Weights of a small transformer language model: LayerNorm before each block.
Each number is 128 + 24 x the weight over its row's rms, rounded and kept within 0 to 255. Layers, rows and columns count from 0. Numbers have three digits each. The size before them is the row's rms in percent of the matrix's.

# layer 3 MLP down (transposed), 2560x640, rms 0.0334, rows 372-415, columns 160-319
131:127125139111105136105109139171121132141168126125126091143143138165142134142143076126141138125144144148132169154116185126088147097136102148119138114095123159080145146106153107152104155124149156150080170146098111143108137150138140113125193155141131142141118109153141124104140134121077141099098098092156163129157150117115112151109155139128136079084130141173133077156128106129173171125158125141126102121110109144129051124103162126134137171133110144119127148090132161145142101118131077
090:102141123157096154140142126110132112158148097115119148106125145114139127106174133123160113066122139080133106170152123114120151128122130159132142126099144156121137128130104123101149182129138111111153159117130124141144132117121145139107121143101153179103130119134134133166096114116104110151148158137118177132144103090121123128183143184140116147149153113134123142128117112096125121108107144116120122172106122131123105102128068119126133096110100145089158203149119151158117170064112133
099:108135113116113130133138146159153122130137138157098159084178119111146163122146129116084118143131129126176144176141112133143145130099151123144134130144132137131103195088099092154114165109161139122093146126149107108126138131107113133130136125150128149159169134123144118131129135165063117085085099116137130185104157127121150170104135132124145094111133155092130114111134120116160126137090142173115142127133107115137068101142130092128131138099131104145135145127145161177129105144105117
085:137105157130121108165108136172131117123109095138081082103141077140186108141143093132121147123143113094124120133136157110114150166117102146160139128101143122104155115133091119151140107110104149131198149097187125122119129170127079106156132134113132078141112154126118108126136144134129128186133165118125167083126157103125166118083122096152133118082105127137120155121103126086155162072093118103124116138144101096171112143124131124149122118098110150139141130110111090153156105135122131
094:110105148154116186119150106143090112132147100126111130131106144147151087132104095124132159143138116149072155140128152121108137115127097133135152129135170080113170114127107149137142129123156111120184118106126136112124099093101116122087162137097144141087134158117134143149125116105126136142103185143109152157170146098147132142108122125099182129107126110118156079143127131113078137061127130098122122126117117168149159172083097118127147147107108114142119132138117150167142166188104145
088:092134116111135122144121154146131117138134147144109169111148135120153132118112106103120150179131129170169130119119144111120142136113118131101140146140117131140122201113117123136115166114129138143092088117147111098108097141138131121163154143147131170140143139166133122136174151157086117128106098104144084191151112153113115155093117138097132103140138139133139178110113129154135145144134156155131139107083105110136108100138130131167140144099131108177132137147130174127117063140161140
085:072140121111125132130149147141112123130162138180104164109156117134154154138116100107113121158113110141161102123132105099126164115131131147104142134147112115140121237103095106149106193138127130121116117099151101127111082132135114127158162148134140160136165151146149136117167131162074129101098093112150122176137099162095123145096120128099108113130141137107138114112106109158135116127120127170102147134089113130118116088145145131165147171085124123154115168173154161142102077132168136
113:147101120138137126109117175122104178135114134140105156112131138146146108132145131094109156146126120136127106111127157144134154110120136129133128148147165135128057178113125110140091178113099141120108137107152119144124092107126135122171118122114102166126140116148153120157151121119113147107126136126127136179180092129117136101121138152107119119096145118101143143130153133161129114142153131138088149127075139137108114095171164112147135129125123122133111106140113172162148064102161140
086:154115118162121125140127157120133119111122133185098142135161102156143097132160119125181158132088113151156130149102137104140181136111134120142170121153124090125104172127106128132088195109097132202082122093119106129100085149130166110151125111128134161118137134120149082099117140129084104116119099104165046126145147133115102132110169190112114126130134124158141141107119113148167129129127128146131140133105117147107128111154125146129127134126168143162123123142152116131124128160128140
094:095126119147122117140160121142101151108107121156125117112096122129122139130139141154130130156068120120142135138107134108200130093155131115123128142179139094137155148149123118138116166108093134123069090113124088120119127097118132102116122117146133132089155117137166127083158150111112147079138109145151105059157112171126121181125110122096103135133081119149123118114097130162159141132128099142097149157115086147127154105116120107163114142129107097131104150175128107154106090145099129
083:087125111141135131131130158138131124142160146158122160094138156132170157116117100111137181157104099136175124106123123105142154113095124145127162150123138119101102170103125112147096192110151115111094106157132111101115062157160117125134152116165143154118165135153156118127144122137084117110106088118162082174120134145115093150118134146096141109141141127119135127135119123144157116139127144128122168131074118096139103111142147124158148144124152104139118149131126156167142094141154139
088:110130105147127116140120145150114155135170137140117157128161120127156144114107096116115139145089111128154113111123127126126162085147132165123148123132123133137113194108130110131080181108125118150112126158137126108099058127129127150159149143152115164135136132138190145124160109118078139122077127105132127207139118169124129132078132136106112112127157123093127132130120154140152122144134141137109147140087145101143114073183150123163141166127143132131138153160123186148145079135138173
123:113118085163139124089128113105127130124129164123147110128115149111165127151154085093103114106139145112091109140116102167153160146111084122096100111105117132123142114184117128099107109160094113131115149134123147147123146098146103118151096113064117127123141100121137130133128118125130113126124138130117149130111152130141130126153108151110115148111124172121156138110130168123134143124110129081099141152105123141157134149107139186145095104165123157126161147109107160122172094140091104
084:112114121146121137142132157107147116150141088172131153120151136117182157151090118079122153125137135128162114109142138098116140099126100151089170145127156100134148158116126148144074149126112091128138116139120116153152122123122133110134129119138133142154185102142091137141127083155072135130136091121102114151135142155141107127079125142091111122128126095154124124150130178143164116158123162142118138105076105124108082100134137127122131197126105142152126129114122145114149110111162180
114:141159116158142077151199114107144130131115079102168161084139106080173096158128144101143127157137139152115129170138165122172122186163139126148108182110151125153137151100094100124109161130162154143110129095172120113116127127115116131173110119154136100126117121112118115133115087125105118099147181141126078074144129124082170149193130122120122102124099137154102128175125121127133130128114088128117184160115100119072066107163143132137140090105094176137133119157131138110115094133115182
090:093122112135111123140112145129119121139156151149138153100151139127133145125105115103118139181102107141169124103139131108121152103108122164132137117140133098113107199114094110151099174111136118118086136101133111120117081133170143137135157122137120177132155110153175115125158156146064142139086086115156113156147119133105128138096089146096127111144162121110148162133133161155154130128129164148074182127112120122120082098150137125168142177116109105164131154150124152146127074126144143
093:096122118115114122128171151140124128150156111163118139112151131145152132127107102112123125135108126134151143128139119094133153112122133146104156123130135124111102205110118124162103172127126137134116093120141118103115086112137133135122166135150130155162152131148179142100162138140063130136069064098158093192138108134135120149096104150104119129121127131117142126103105134148141142123118121134091167119103109111128084106146145129144118142122131121167120149147174147135134069132158132
084:117141125133142080164129166125151122149136122147135143095155112129140171144139111085119165147074158147154115129145125121136160133110146124102128136112183116133093146142145103141117179131101157157124110132143129110121086133169099123150187127130145159134134150131145131084169153154089118122099091143162116177139109138098111139109125161104135156150158085122147133116126143153156099149107138164112191147091135103135114076168163137123132142116122104143118140125141148123165057135151131
115:109118153143137098133116100128127100141090147128148141093127139195139137112122072124124099109142125140107121115090095098125156136141145097093148156150097122070108161115100115123159137164135127160137123076089133120124135100121108093129139192127131134172109172149087138121127145098135156150151120155121115093125090108175157116137147118136142084182145123140153127125131084105129132168164101110173129096129091110105146109138154107142123140123161197137115119127114133147114113126127141
105:094138144116162144110130151062128171139127168169154141105092128143116150111109118126109180169131102139133136102103112135157137130138152119118112090156118139126164101133137155132125145119120112133127111132110102174109146158090144109132094135129123122173107162099155142139108124124120107113137124088131114111110138151113138142132088162141120152167155119155187099117113137133179130132126084092118122170115075121112161155136120122141106154125122147131087084073140161114107079157135125
109:087125132076110127123137123120156166157142117125101123070176142096082135117108149119116116122145118132108098148131101089097160116126167133108171151140153118129113124138129143176132156114142145105156130092097108115123133139114120100145115167088128188163142123148135124107090153147108118152101125119120140163116123116170147158156116137129118105128133143111101086076162102074138120105117133069124117141136160128148097114149136123143136073131069112103113151113126129125092150142185147
088:116135136137108124145149171138111108131148142150096143099158144123154131109111116107130142158096121132170100113155131092127151111116117142097149130127132117129101177086133109143119168117147139123099088118140127110125067126151140118164151138158128173130151133137165131095164132145062118124097084116173083169146132146100079172112115152093137115128125130124140134113110126163147124140120145147125148130070094106123081077177140102149131165123145097162118159148160167138124066124166145
088:118138115128122083128193094132132170141121121146117135132164139119124153098089097120124152157102135128151081112136130094124122130131115124124199122142152105108103143113138101173099155133110152149131110089126126104156079171136137109142155136116144136148133133150187109157142113167068111116123121100128080131101111118145142164080152137098135087125136104121140119154118130140115139111140132119168159138101129075087083161171119142137124128111161122133116105148113137183098113163106123
087:098130120131133130148112167135141111135153144142092142104138117130170146126105105097125149158113136132167118119108125109115162100108127145137149152163117121121112202124088111151101184108127146116106121098126119120127085127146122110168163141143119170133165133141139133128151137170065127094104075113148117171146099140106113144085132144100111128135180121120142136127132140173145137115126149160113161127099102114115096089158148123173137151107133108153132122161142176134132074122176136
119:099121140062132182100117093151093170102163097137121133145151126135107128142165108071136167177100135146132094122139124073116094113140137143172137175170129112134173144123133127132124107135140145103147130117099174142091096146112100088137127135113153111113142107107136100121176114131112112120126223090143194132114127146144151098131150122165144086139094089106111123107113079138128119094076108110103155130112132115110119120096121156085182160144114107105084132142120156154137145097131129
083:084147126132117116112120145148103111146129135155131169104179124119151131116102137096100156161111110139149133112118110085125170132118095144100146143132118120145121173112112101169116181111117137147125104097142123113091081141156145143138186108139130146119175144137152111112142139151060126118099099107124076182173132147113112150091141144077122092134138149100135135132123127154143112149114145149106163147084125108126087093155126147144134150114129130145110106139148134140122064138159105
089:104095120135161139148125137164176108152146111145120178138147143149139149121124110119113135147101086150199139103131092117134138130112136131124131158121108123114117187137116124162122169125147133149137129134167125107101094138130164154152138128159145156119165129134126081128151131143108133087094069105148122175114120143132082137095148129117121089142139161125152137130127145172158120100129141179105150131102134135120090071154115135144130145104116097173142160134136130148094056151141125
103:135108164137176180135143100120141134090118101149131114105105103129080123078116146108143144110154108119113098130178120128145107174153152111130155088122150125103147109170073126129165074130146116116116125117121133117137137108125145100109117124144172151108117140148111126152123111122129112118158133149124073153125125120130174130140166133144107149128130058179133102118116158185113104146122123080106086145136103106152145142108107174105128111085132107113123080130130141121132089139150144
104:125181123134144147124124138096166113098122146109140120100093137139084140134114159092082148113118107079133063157150133116144105100129138143118121106157111139115151130118143134127145111167145089112106130122095128125121084107164114112142124128158123108147113136125122135125119183115152089082142115102131102142111126102135127140114085138104150132108124144081142140088099127138064116109085153103115124112127137169161106111131113118114113150152122120158165103115136149109102178144132111
090:069115127121137134142143137147119136158168142148096167102153135149168138126111099102110152140112118146163087123166116093120147090116153133135165146148141107116117189125130108166095192116120138134102105122161106114105076128155132101152148136163111136143157135145172119142156134160073142126114090103155102161138138144130092149068095131103122113127143122149133153135096143157143114132133177129098163117086117077141103097167142141141138160122114138169120146135125160153135084150151152
086:065115115134128116146127143164136105149144120156101151131166116131158129128114118115122142153118127147168126113131132104113160114114121142109166130154114112118119216107086102187096183121138124127127116086166120133121093125153136143160152121156148173124161142132160124133170126162057132099093100105146095149153128157097116168098135116099135093135139119131132132135131130179155127125130141154105163131115106110137096088153138097154147160103144114155111143159152137135121063134155130
087:078124123138138117136149177162123138134149148149096153125138127129137172137112105121122140144120109149189122108125109098133156127114128136109161120151132119134104166119107122151096183120118133120104118130132112119105060117141127129161149127176111163129173120142155127136167130148051136129095098115178085178143114156105112140067142158098134097145120122137139138120084158161162116138120153131138145142098127112116083068156143116173124150114131100167129163145145152132124073147160138
085:073132122120143137134135188150119130137142149163131133100151141136155129128098135105125141148111127144165117140157110107130158122119139132107156121154143111120119185106097125148095198114130143144111111118152103099104077114136137114134173123145139161147185124144163116117150142142073117128090081105163100171165116152099092158075117171108132125134148115142139124121113136164151134127112144160104170134113118116102125086155146108161123151099122111171121151128150151148129086130162124
099:057103162101102168129153123124142105144165158142133145124110111140133103182131125099132099120114107159126098112110158121112158131112141153155135106098119146113110116093097105091098112139144114149159140102105148158060142138132108145162135125103150127150132139110175084082127115149131114110141117115133167095135156156112140159066116135167100159115107149165122142125110094113113119116143088072093090144141161132091100079112146131131145187137144099079152121150127145132065124138097093
063:117129133155127099107127177119134087142143109144130105146160180145111151070172150113132132125094150175123097114124163157115110125149173160143112134153124134151132150155112159098134121145165149167093094117087117125123099089146174143118132129087091136147143135131111111131112120134130120080150159125110136173109153112118151106111111114110135151127135135103153147098114149108126098138149127094153136162110175130126130119101177099143154087102126129082108081114161128105107107101117095
086:110109121137121103146123124158138119135145131166114145095143120125151145126090128087127149177107122165154104116136144109104174149107126132107149130125117109116107184091106114151113162123143131143101113122165124103100063120145106135117175129145148162096152139146179132109157129149056103121097063099145085190108134151092122149111122143087116100147153144125148128147124112168139124155125124120107182131070109115126112096165158117173128159102125118134126144132133164135110074147141147
089:109129138148092122139160081118161138119115108098168154089169147114127151078149120128140151122125150150155150137128124135111140142129146154133138146124132121129113189122075116122106140142144153088100138141144146118085139139151157127157107121158090165111163140163115127104167115129139163175127124120138109177110111152134113082116139135125102083145143116119130161138098120100140134153131124138092141119166121117107152077165136158150144125113181106123144113129150119130098072143150135
101:088155124095126097145080110172115130130108122145095119151156117086080120148102170157135084132125132117093107109129159118139093140143162117142126167112174131098143133126132153151147142162144082164089115138150118160129141108190149128131127107146119117162130124143183147120105146131173122124110164150082151117145158152159107176126112105132111138113110129069107138122100108104121128115103121106107098113110131171121151085110136129131094147123112138087142137118094104155133131120137096
084:082127128121138103130136139151131102141175112147094167108148120128149141132117113109122138143109116134161106121127145085124154115128126152122148115134142118126095203087107095152108193119122125139113123109144129118107079121125135139152166131145113158133186124159161102127146127148060131111085116120146094137176148158134114147094128129092120114132122128120129148146102147154154109130125144133093138131095100112120094082142130122145139147098130123168128145176140152142118075134133157
098:109127099155121131146099155133121117132144174157122151128111117164179131107131123127121177122106164149150136115184085108157133160100091141120124155128113095145111189133107121171110171120128129124107120105123108165138054099127144124164145112161116137143146095135159117169145081130069112107106090114103103157108121167112133120105152127111099109126132125144155139133148147159154117120150124162124169129086125126131114109165155137143128160131128119152141146116128145116134090142163138
080:107122140138132103143105092125132121120189106070134112111120126113124122150137107140115138150132117117099147120145139118114105175134111152137117153119112137114150184143149125122103139162142121138156114116137137110119093108173168113151116129118051131111138131163129103118081078132150138116114130112148116106175170085127132136159154124114159125162138129099139140141142150100151161148114136126107148102083127131110134134125140167127132109161170156127139146132127083122127133136117132
086:101121132140135122130133141147126107126167127138086163104157126133150145144122115115123139160116128137163117116131126101134156113104115132117150136141124120132109200113120126155107189104125149130108112100153106108119089116133122128145184129149141165144151141153153125126161121147059130111101084116161075165151108139099113144073129146087113099145147134128143141119115136154130142131117139139109168141103095123135093091140157120159139151105128112169137162162155161146125075136165132
099:123114100085143144116103135161125117143129116121093131156134094137151168128159109135093119121076152120140154130108125136122103131117133122123143138162137119150118150112114113123098164136154137150107115093112125130092140164139136103128118115142165124128121116123157113152177131115165125104209130155139110132113099156121111162172123108133088109109112114141120139125144123168124097106098110093126141129109136159117100149138138093121110097047115108124118093100134140119100152107095111
088:087125115116112105147130165151110111124143106155109150104157130128164155123114118108116140144112111136153105110145116091145167113113109136124171136151142110137122193111104125164099176117129148130097121134140106115111099104151121134152158110149127143157192160152152124128166123135075134097089080112160081165157130142104122168066133136112126085130118130140138133131088151163152128120129134139106154124089124117137098082162146125150129175111097104195140156151138170134133091131128137
# layer 3 MLP up, 2560x640, rms 0.056, rows 373-416, columns 160-319
108:144112110163146144137123121155129105123152140141131161105091097167124127139142124146132170148142127142145092110141088113136151102127119090120093087124096115153123146109134096129074149096138135085149126125137107091100117105047107095156176092139109155153128094117131074150108176171118111128148123110113121142163147137141114117120106169125083152130131108122147154094154130135128108139162139145096146124097128168133124094141127139160125174137115099149122142197120149176161141159103152
084:156118113146140110130140163166138119148168143141139166114117131095168141120089076115132113141140130117188121156107143143133149126109116160127128137112118094140101156085115096109114204099145137146160131152125146080137115135115140139157120144171124151137136116152089132158159106146119115057118089150135098164124123148097107142089126164097113098128137152107151123134141153211164138164091149165144151108087124127135114082133104107181104157107135109135133147138145137164170125125106094
093:108169115126121076096121116152171131126134149124179144148130148152138162100129157123100104104115130166165121101123084133102139145140216121075131113130163118099123157172142136114068134148161104127123092127122096125101130143087155128116142123172126157076121096107117107145126129146111156101097108142144087120132135126146104153104131142146086129145115150140177132145143104114135082137148152155120108120110154127105156102173077136120184131105129108128151152130130142124087153109091173
098:140141153150131113123100110168109116128139162181136113158144118137195117130150094128110136096118122159169145125132113144093124119127125131122105157173129140120153146105110104145084155143160124122144137123101111137102162090107155111141156126133147137174127110156111132144125156144093122072108095147121092114080153144142106172122141147134124102138129172118133099139159148118117124174166159154135163148110162155143103128123128147139111136116109133167121165124174112165138139133127101
090:172120120136145125167126182140135121125167139153119124114152130183139157116119116133111147152123115113174104116115120126160147110098146138124113125144138134150131150082106114120149178109143134137100106136126124119114132129116104148136144131151136171127152107140128094097161151131078167097102080126177114162140133147115091162075120160108081097132126158123148135117145156188126150163138150182114167120069150147119097109184154112162127149073147096163141148160166159157173113127163133
090:158111120145134135143135169152120117120169135135121143092125133172163148113105130086107136142119136154205110106109143111128172153125133128111125108136102092153105145084108129128098171130137134138106131136144124134093122132115117134123152136176152152118152130169149113117173148148105149098140055090156125161133129157103099162100127172108098086147153148133156130117142111188153093135108149155099176109098138135122105094198134099165124139098110113151141163161139170128172085173157135
091:154091162135143106161111126150127144096169184162120107134138118166148143103106090129116156153115135135169131143107153126158103112120111128133139162144143123145084153115094119124104201125149154181121129137109113119134120111129110158166164148190104150115150101146173121149151148138114128078124093122153130157177090104132084162127129146112089080143143157140134146166167151137190145132111152164099162131115158159158093108165156132167143165077133115134175162154119132130165100136100153
103:193124114147164136135150164124103109123171150147118145115109139137132160125117104110132147161158124125185111120094119142136128123115118120127125148145110113123100157124109095129130178121129142123099112130139122122120105104110114148161133132165121156132139110145124079138143126161097157094126072088153092153153116135130063159104142144106093128155133120141158117103143164179132114166177154184109152111078139127147100074158108120157120115132160090137138125151154144143179102149156111
109:156087114183155130175106170143100137116154104159127148089139143119149163131095134098106157147121129135175111132102128145129142142103120133138125165160097103141117174125130125135091174134129153173127140137153091099147085109118120127147138117171094141141145088131140087126171144155079148098113092101151112136161137160124098156110102143119101107146158145150188129137144138159172108185129142162122178116086152127152094098183122105150090128110116113146119122159113150127151095161125142
091:149092124149138141120151146163102110100152166112140135095128129151116161131116101109115154153126107163189139086105127122144128130099109112115134126116094087115107143120146094128120197129147117145119117125144137092100114118083131154144158166157137160107174104133156080144172121147093156085093069115154102141150130105124108157096113149119108078138150157155132116145155148182130095145160134168117159118084150116115081115177126105158123139117120128174149139157131124117167095156137117
093:165098135142147094138119146133134114125162145164105123093149138155153144143112111094096162122118121148174131116121152136144153128097126133099144118132126118134099176092146112128101158132129149138109136120136125086123130112128113133147175154158139136111160135146132114126157128162085174089099069119145105200136128142116100139098101163093072119136123133126134134131143150156178141158119167175109160100115125118153076085149155122171123158062126105146112159148138137131166080143154109
118:162106137152136151125168139125126120097134152144137153122102090075142137174108143128128101143165109140160141143105143089174158097122100175105156135119130147135084137164166127117092139114097117153135105132112101060131141085107135139156164148132132162121091143142142116132150180140116139154130088136138097165155106170134075162097136168127112110142124128149116121156152136132171091128144129155142127137085140123144141102151095059154105144087140090161141146155131140137150096149160140
107:186134142145138113166139152160105103116151128132106149113128136132160164136097130132096155132104121128188127116116148127155141127102109134130117135142114101127114169101132099143128166142140163147115105121135119150122114089115101148158156112183127167110141094120123088117140123147091158102111094119152103151142135147101085169109136152093083106136146152165121146154153146143135118179143126163104161093101140141146095085192152125133140157095119141124129138125126154101153106159138153
097:143117113115151124167101180143119135099106159135130118108132114148152126092169169119123176127133129131144120142152118120100143091109102153092110093129124138148099162087109180125153120151150110159113147124092103096090125100114153101093156136180151167150139150098131099127146180149110142140112105110155136172107112171140095116107112159121136137103137110142156116089165176117162108159105143154119109119107135092160144121139152113156141154106103111160153181108122128072161119139140126
086:139113148165148099115106160186099129128147170175110122105134110122116129145135148111106122154112123152189109120100133145114154148125131130094133151134096111133072182097109108119122180148141136165093113127099137096120135086115115179158147139169122151134144102156145093125134117124076147097090067105113082183145164148112087147115137150112076111169150180145140131129161134177174109164128161152127159093093137140127100078154141131159109154105117128152159150150146159153166084171159134
091:172106137162115127139147178152142122114138137143125128107125150150131147106139108099113151137148100129154112119130123121174158109117131147109099118103095116145098145111136103136130178137119135157087114128112102102091116129108096140107152142177101160129141095141133088121171132160088142116112063103162106148173125138140094187105098142105071092141142143155150129135155142161174099160127132168105170111097139134120104081150128122148112124096129101143122123149154153155185078148134106
094:161109133159149132143122156153120127110150144144110134080140120143137149112094129104090165149153148144182101134118138126158137115130124101113146116138119096100082173123147101131104175138137149147143142125111148066081099100095115166144128138174137153107149106149112104097173148139093160084134053123131118159133132137123096156081103154109108113133136128135136158117146166147145104168139150169112170121118144139173109060199148132110118146102129094169149124153129152147159095139125150
109:167128127158123120100133145145117150122103174162119118130195126172146126132137112114104157134111107150155162123123102125123126166069105110101138109161093150096123137076108088145089154150135139135147150111120141166120107134115157097147150146157123143110142118118139096121113128140102178115131079101131105151140120128141102169130122145100105115150166136128139119098148128151153143130151126154108123128136106120169135125155140083129123121092106127128166142121102139143154145177109119
106:156118126181131086151113139115148156154128138192096129090128082124160149135115088149069156135125076181151137121111138107157142179132145106121149155094095107099137137121117114129121152149113127156148146117133148119091112084100138145160132128143124147138138109118134108122110140135096140133135087139115081143128154134096103113056114134112107093147128154138131161162161132121162110178098146137098122116116108124157120113169128130146135149100065107131131089148162146137148133118095109
096:131147088120175128138149126137173128098139164150111116117154090166136112168171110142095153142153139142124088098138150125148162130104121150140138100140114124147104195097125088130111143121152106142117147136130105107130107118095127168124137149142115183109091096149172119161137124156089139098090084134140093152157142146130085143119119172120146098103124136144144129155168168107173097161133146142128143145114140105145108098151140074135150158078115072127130123140119119122131099111118132
091:166112104160132107142138161160127113149164140146131137094141134129136131128121124085136141146129111155170093119118126152154165108114105117100126113119128100141105160105133110128107171136134136164080133123135125087119112137120130131143138149181130142091157104150131102120169121153095165094101073120145117158142123169116101178102100165106087107120133151148156110127139143167140124169140145187114172134082102121129100059162120120161097129087120111122103148168134131153148073144135158
102:181105125145137131125102170185143121143156138149103134093168134144161147084089096101132178163126099118168109132131137147131119126098129151147149132140101118114100155112105125134156157164158138151109097154144112109106106134129139117145139080158113159119134103146143111159181131118096149069130050103148103186152120147117091144085109176114090081146151145130170123130147137164120090166134144166107163154102114100128101127144139102152118132137101140175149153139117139141175122130142126
086:187112133172152095134144160133119111109136166151137140098160144145148141140115145107106147141128110130196114105105148119119156126108114129115141103130143136133106164107113132140100152143125143144127136138149133114122126106125139145150156135163141174116148134152143127134151142175103144086113075106140138125137116122101085167096109167106080082120146118137128115116155138181176131159099166156096173125096126126147109086136131122167118139111146090127157150140127141116161091178143125
105:121100109142147094130077141140113123095093165134123117143121156159167140143113144117111153130083129143153084154119073131174133099133129126115132079135121105098059154148111129134141090148141136123089128129102134150164131119144122112096135109127125140125144104144155119132123107138098153105125123129114136144127156170127112151128122121104141144100119136154143059144155163135127123128141155157145146124120136124122152149139125104160104162115134124149134107131114124123133135116109139
093:169108123153135114140136153157104095130151113160100138099153113122143125128124133102086165164137116143171114125094107111160156171120113121084120140136106110137095162103104152135123185143144131174096136123177144089149098118136123147139135132170146169141153131154158095131130135141083166072116081113162097173165127141119068158096110137115099123132132165125147132155134169181165108180134160148111177125113155134140084092164132124136134130101122100158141148148167165135171062137151108
092:160110138185148138161093152149119116132147142167113164099130118127149132120112133111129149130138120145195112071125124117179148145125129127126137104159087096135114161142096115127119148108143144155078114150145127112122093108101119130164143152177125136118110114156132114156148118159081158104084072086155109135151132148117102152115123153107102094129128163140132108109154153159171116136121163166127134114108113135122101100154095135150114135107143121159169156154119153146163100120126114
100:143115185109097090087123100089086111137125160128105095176135156171118131178155122122115150161140118161128119103113114166053184152142104133128076110136108117145135141116125147127144113091109132126093116147097109107141138140133092129151163146132151117130142122183120108152116131160104131091097122120120174122091131186090093119131130115096107116121139128117115125130142126115140142130144155141169139123147141163077116111130105116105138148143152166125189147150105141194137127112151105
110:142111147142171151127126119145144115131137110158097136119109117129113111112084117162126152105080099164162136108146158110148185165113147132132123118145087128152101117079110127143159130109134090144121124123142144135155156142085107166178172126143143123097110111110122095096106158188083106105169102114102106140117152184095104106138142137094152090122135188115099136141137187104137145152155102128159126125106183145097098109142143123165130107161117130139140130128146128139115123104170085
090:160104137161148130158163141155112098113160138148106131130156139160137140135132106101130160142130131150168118132132131121138153108106152123104156116119130123145101162116129140161123181123121133117109137126132105097115114107128127127137154113151113158160143121147152094122169133143101154092124084101162100174138139148139081158090117153090094094149130149143136108098145140189145118143146180156098180111101131124157097097180143111179124135100105104129126150160146147145194079150141147
087:150103130163122128142121151131108107091170162139097145125144153128136154166115111096115124137146133151171087123107147124134163130121093131102130141126138111128110154090126133119096178157140135143114111121130152131113111092136136148163149117169132164119162150146146099123175155149093179068102069127155116150147131132127111156073125146124093081116135149120130136138126174169151126144136172160124159106099136125151091077188125119156092144072132125149158132164150142154164086159143114
091:156122123144120143152141190156144109121164135159099143101145152150164139136110114101131157150153109130167117101128124109146140131119123112107122114144094096127080171120109116115092180110134124124080133139128114094128133121109115156166149136185140125120158138151146098124178127145105153097110056107152124173134138154120093167087137138121071112143157160156137156153141153182134112175110140155135163106109136099107106081180144123173126149106148120136154154158131155143156070144127132
088:165122119144106109157120185146124131115161135150131157100163155162126163132088135128141156173121127142182119127125130091124161114116143140110134139140121090144132183105106112133132166119135138151108127124147132120134109097115137151171180146167107151162132118138121093147161120176091153128142080125170133141162128147092098168073137167101088109171151153144138111140157131182153116149131134177099138131118139139149114106165114104165108153126135121153123145161126160168184086128120113
100:138147136105168148138130132149165104127163121193099153086191096136135105123159138158151140155115124145135149156121139139123119169113108152137093178108142154127076164127099161129176155117131135130099149136146126154149081122147106112185164123140128145127138101138116092159113095146131125044167121172148134141168142170104139108096108133144129151120125124126158151152136097178149102143165177137112143124097109138119111063132127127148152129123145089121124180156167139143111078095152133
101:159116131174149123147130161128113124106146135156121141098149128132177154124111100107129156156143119151202126109118131127145151173100105152122144124148124106151104169098106129144111183103133125135124106129124116121120109124122131134159154100170132160131167093141148079147136121137062138108121071083159126177132122165101085145088131138093091107144158149143117120167160149157141126173136167171100179112101145147136113083181157130168138134110118113176139141148131152144165093165164138
094:153103139173099119177105153154137131129155115146114157104146122124143150146109122119112174150118122139169125119144106120142144153096138130115126129130114104134114168116117137135131164127152121181098120108170150095105090109108096133134188112192126139128155114157133099126153129144100121111147075105144093152144156127091080152089117125093089086137132147115127132144132143185156131168121158178117179117102123117153122108160137130151125161105123106129134138127137143133184094143131112
107:172107087149126136154100154158116121116140158164125140075145123149130132117103078073123157109136123151199140114113131127147115138096120118116116160163135106135109158119119129126118162155121150170129132126128156124133101104157129115145166141165116158124151119133157114153158127159090147081123086094128124164153119150120066169089119170076115115122125119148148126137153170180151123145135164170120156117099149136127092092184115113165107150109102091151141125158141142160167120143149142
104:143131095142143118126108143180146118117122105163148190121104109099146152139147142106092116067139153103126130129141106122178120125124166146144132132138158100173082158143142093120088158125173098134158108143116112125157144115137132126129155120136116135124115127092130133101118118142082158095136131171131133150127158100108101134133120173105116149116129141142148134178161146126117058119129131167105127141162120146108160121115110119161091141116096075154163166150130135100135128127138134
087:153117132154144109134122150177103097105177133164117150104125137150150129138114139103130158144136112123181111083113139115130154119093133144113113118138102127141095153117115129131124165106143132155109097123136129129114113115131121152165167101172130156114149113166139121144155121172091117096100091101129092159158150158116099161085094147109078104145131165119133137122154151173142102139123150163116171098076131122161078100124136119158106157101105113134142155164136145148181076157131151
098:169155108166160137161124126164130171127181146151138153129123114101155127141119103129116133170118154145190151118134129126144173128127139149106139139155099134155105169112117097117114170145130160109092143130156120120164131130094118137141133135160148160152140075140143129122160122167057128051136068100128106143132120164122111137120127174121081096108126170138132133154138154174172116154142151174077181121133131146149092089117138124136096170093131102171134165143124171163174094127133111
069:138114093148129101134142132149142137136134152149137117112148150122156093100111102118112160115124129103163119113082143122112140151096170111142149131146130132128125161109103100144083168106110119127104159123139102097052111101120111122153169081136174149095168143141130128107159102151102123136134124143161149120129128152124074147119122161127086088136145110113131105094146126126102169132135149178094166138124115114139106094177132130119132139114113133165129131142171150156160115144134117
090:152124119184149117144132176158118117130160145130094147097155132152149173135098121115099167131113106142183124095124110121124155120122101132087109135151123120132093157101121125103108189135137137156104115130166131095118095113091100133146145123184154158134140125153142101149171147155088136095108065107182100148141124133114084158087112166113086102157139180152155149137157170172146119141136154178119188128102143127155119091156144115176099170103135095164131139142146163158174065142128151
103:142167130143162099134154126136126149105163120133143096126097125128096140109075108107134166155152158145103109135127112097123116073121174145160144085155122092132087118124137141121081119100129165124083137126159096107179103090154122149134110114156086135124111105136121145125150161102101127147120126119130130144138128134132110150095148146122169127122124178177153125132138162104174109126147115126067136120121127110157140157132102162148124134121152113178119120180097127111155130125091127
087:169119129167135139172124156137113113120164131136103123082149141127115129128111140126108145100130125127167119103115129146137151122110118130088141115120135101158128159110121132129115186121125108141098139122145119096096123107141120152132153108173143158124147128151137114109162148152079137098096054110159104151128118153115116154083128160102084094134136137133135106104141158202185103149148164180106166105088121117111073106167129092164105154114122124155132145160166146146188087135136147
096:202094143131089138112096167132150096128169140144103145157168112161141127135133130130124183126115109156166131143151107121182129151103110124125149115122140085129098166089096116134115169164120120137104103136128099125105125121104113146158132139185087168124126104125139100128148142140105174096103082101146095160156121131125107149129135153116107116128141150113111139139140166165116094170134182169099174134132156136159118071167122146144122127098117153157135152162132144150166101158124117